config.toml
n_head = 2
n_kv_head = 2
head_dim = 128
qk_norm = false
attn_scale = 0.0884
bias = "none"
tie_embeddings = true
init_std_o = 0.00442
init_std_up = 0.025
optimizer = "muon_variant"
lr_head = 0.00408
decay_fraction = 0.806
batch_tokens = [8192, 16384, 32768, 65536]
z_loss = 1e-05
Each number is 200 + 30 x the weight over the matrix's rms, rounded and kept within 0 to 999. Layers, rows and columns count from 0.

# layer 11 MLP down, 256x512, rms 0.0772, rows 22-43, columns 256-319
162,240,227,214,182,203,191,226,170,167,168,243,222,195,176,250,200,206,197,220,186,192,155,174,180,209,160,179,173,275,194,196,190,221,229,248,220,195,219,179,197,184,158,203,186,134,259,189,233,259,228,201,226,210,180,171,232,224,206,237,220,225,216,203
237,188,180,227,208,185,161,296,156,197,198,193,204,234,217,198,189,233,226,194,191,194,197,230,208,178,233,144,205,214,158,258,227,232,172,241,192,162,152,214,199,206,157,172,219,203,225,248,228,172,227,218,241,201,160,180,187,189,238,188,176,151,224,201
230,186,198,229,189,195,168,216,186,216,229,221,175,208,222,188,191,152,170,217,191,166,203,165,291,170,189,195,158,222,168,137,205,203,218,206,155,193,144,233,217,222,180,218,211,194,229,197,184,207,154,174,236,153,249,197,210,228,231,153,168,214,183,107
164,242,233,188,195,211,187,170,200,181,109,210,213,231,225,192,147,152,239,179,183,225,181,232,200,218,179,176,220,185,188,196,186,253,203,244,226,219,189,210,204,198,289,190,234,186,181,251,144,182,175,204,210,229,216,188,211,216,178,226,225,156,205,165
167,226,255,204,238,149,198,195,199,206,223,166,161,216,241,236,220,155,192,136,184,170,243,229,191,134,210,220,176,204,238,199,198,166,187,143,210,215,200,190,228,143,154,209,189,223,162,211,235,224,179,258,229,239,226,263,181,177,221,193,196,231,182,208
157,231,213,180,208,247,172,207,152,224,130,204,226,200,214,256,203,177,177,210,216,234,183,155,206,260,183,214,220,210,198,222,234,154,241,186,262,203,226,195,159,166,182,235,304,172,244,133,229,177,220,193,179,197,219,176,179,199,206,255,191,181,263,205
239,208,181,190,152,180,250,214,233,187,202,213,201,190,166,147,206,228,196,203,202,195,196,188,217,192,222,206,204,163,206,194,157,168,223,196,163,188,175,166,216,202,162,159,210,176,172,146,232,208,264,194,185,176,195,185,178,222,157,195,204,264,221,199
190,181,239,192,207,238,246,174,215,157,194,171,174,268,196,248,209,192,147,267,177,197,167,218,172,231,239,164,183,244,244,220,250,178,229,206,185,170,217,238,164,202,222,226,162,232,211,215,213,202,253,166,183,152,191,238,142,202,200,177,221,200,250,182
159,183,246,188,252,159,187,163,226,189,220,212,164,258,229,254,220,188,193,217,180,225,218,223,174,263,191,248,218,207,197,202,171,203,204,212,153,173,233,219,205,155,192,244,174,176,227,152,272,240,187,220,181,202,242,203,194,180,231,264,188,204,162,280
214,209,208,191,228,275,196,176,208,206,193,226,185,232,202,218,179,238,213,226,178,196,257,206,177,245,202,192,178,201,179,234,175,228,207,182,164,159,165,178,236,176,180,179,190,203,121,230,175,147,165,194,173,157,212,224,179,166,224,211,118,210,209,209
157,210,190,211,180,177,197,175,220,217,182,173,166,216,210,244,227,185,207,180,209,193,258,204,223,220,190,201,209,206,228,249,187,230,200,156,210,207,204,194,220,188,216,203,159,226,225,132,183,158,188,205,198,172,238,179,169,155,201,177,175,211,280,151
205,208,208,207,153,218,198,165,212,208,224,169,229,204,151,235,171,198,194,146,215,219,178,225,206,230,206,218,168,230,228,220,269,243,217,211,159,189,211,175,225,185,234,183,205,164,242,193,182,201,209,148,220,202,181,193,216,252,249,158,222,221,186,163
177,181,216,213,186,218,218,170,209,213,223,216,202,210,272,167,168,150,200,169,225,188,197,151,144,205,233,199,193,214,246,232,187,172,246,219,253,216,236,227,159,184,204,233,194,217,156,163,192,217,184,185,185,216,210,219,231,196,227,204,206,184,153,216
168,281,229,215,242,219,240,232,234,195,199,198,141,196,233,134,184,154,229,217,221,208,214,239,197,220,162,210,192,221,205,204,195,189,191,197,186,165,219,178,212,196,206,180,186,208,202,188,203,236,188,253,193,232,195,203,233,182,205,215,229,203,163,260
209,191,233,144,179,165,203,173,217,155,212,199,160,165,186,201,215,163,144,214,191,173,214,207,180,209,208,144,172,189,254,230,184,216,221,166,202,156,226,202,198,198,252,227,149,204,220,204,206,227,183,211,212,202,237,207,225,216,215,171,241,222,201,185
115,140,140,153,139,164,216,166,202,219,249,171,150,141,191,163,202,236,252,260,212,170,184,195,207,173,194,222,226,157,216,224,185,184,222,168,137,139,204,171,204,150,208,123,191,138,162,222,170,256,232,191,236,216,258,197,224,266,193,182,189,207,204,198
218,176,194,194,210,161,176,182,183,235,187,185,127,184,189,172,193,169,194,191,207,196,138,222,194,191,164,219,202,185,237,181,275,209,216,186,169,198,159,192,191,180,188,246,191,196,167,166,207,173,227,212,244,221,188,194,178,194,171,246,222,246,184,185
164,194,168,210,142,180,187,207,166,149,196,198,177,209,196,213,196,165,218,137,192,191,190,174,186,204,194,224,232,223,159,228,242,190,175,193,174,174,217,217,215,211,185,198,181,210,200,242,187,170,206,185,175,151,162,216,219,229,185,169,180,178,173,187
268,225,169,155,167,245,185,207,256,211,197,217,269,206,194,226,204,231,205,210,206,176,199,173,225,207,182,153,183,253,234,208,154,225,186,221,242,238,206,217,209,217,203,236,163,184,228,197,163,204,166,197,221,180,201,156,238,203,176,234,256,187,207,133
200,262,171,267,225,149,196,139,234,201,216,126,124,156,189,273,212,228,175,210,242,173,212,207,185,143,204,250,166,235,220,218,164,198,223,171,179,191,195,244,201,189,192,208,191,185,213,243,224,253,196,247,236,250,250,221,171,183,219,201,214,242,249,170
193,162,171,177,177,177,190,209,183,163,203,245,180,229,132,179,176,238,175,210,185,226,189,233,196,156,163,162,221,197,231,167,180,186,183,215,151,169,239,203,242,212,211,248,207,223,181,142,208,190,242,209,227,183,258,201,225,193,191,146,191,179,201,207
200,175,177,193,191,238,176,217,256,173,250,165,219,208,260,183,171,177,178,227,211,209,185,164,224,212,206,206,233,186,161,171,206,155,224,192,165,203,210,169,211,180,198,207,271,145,177,222,166,231,170,224,220,259,213,127,228,201,189,233,227,257,192,215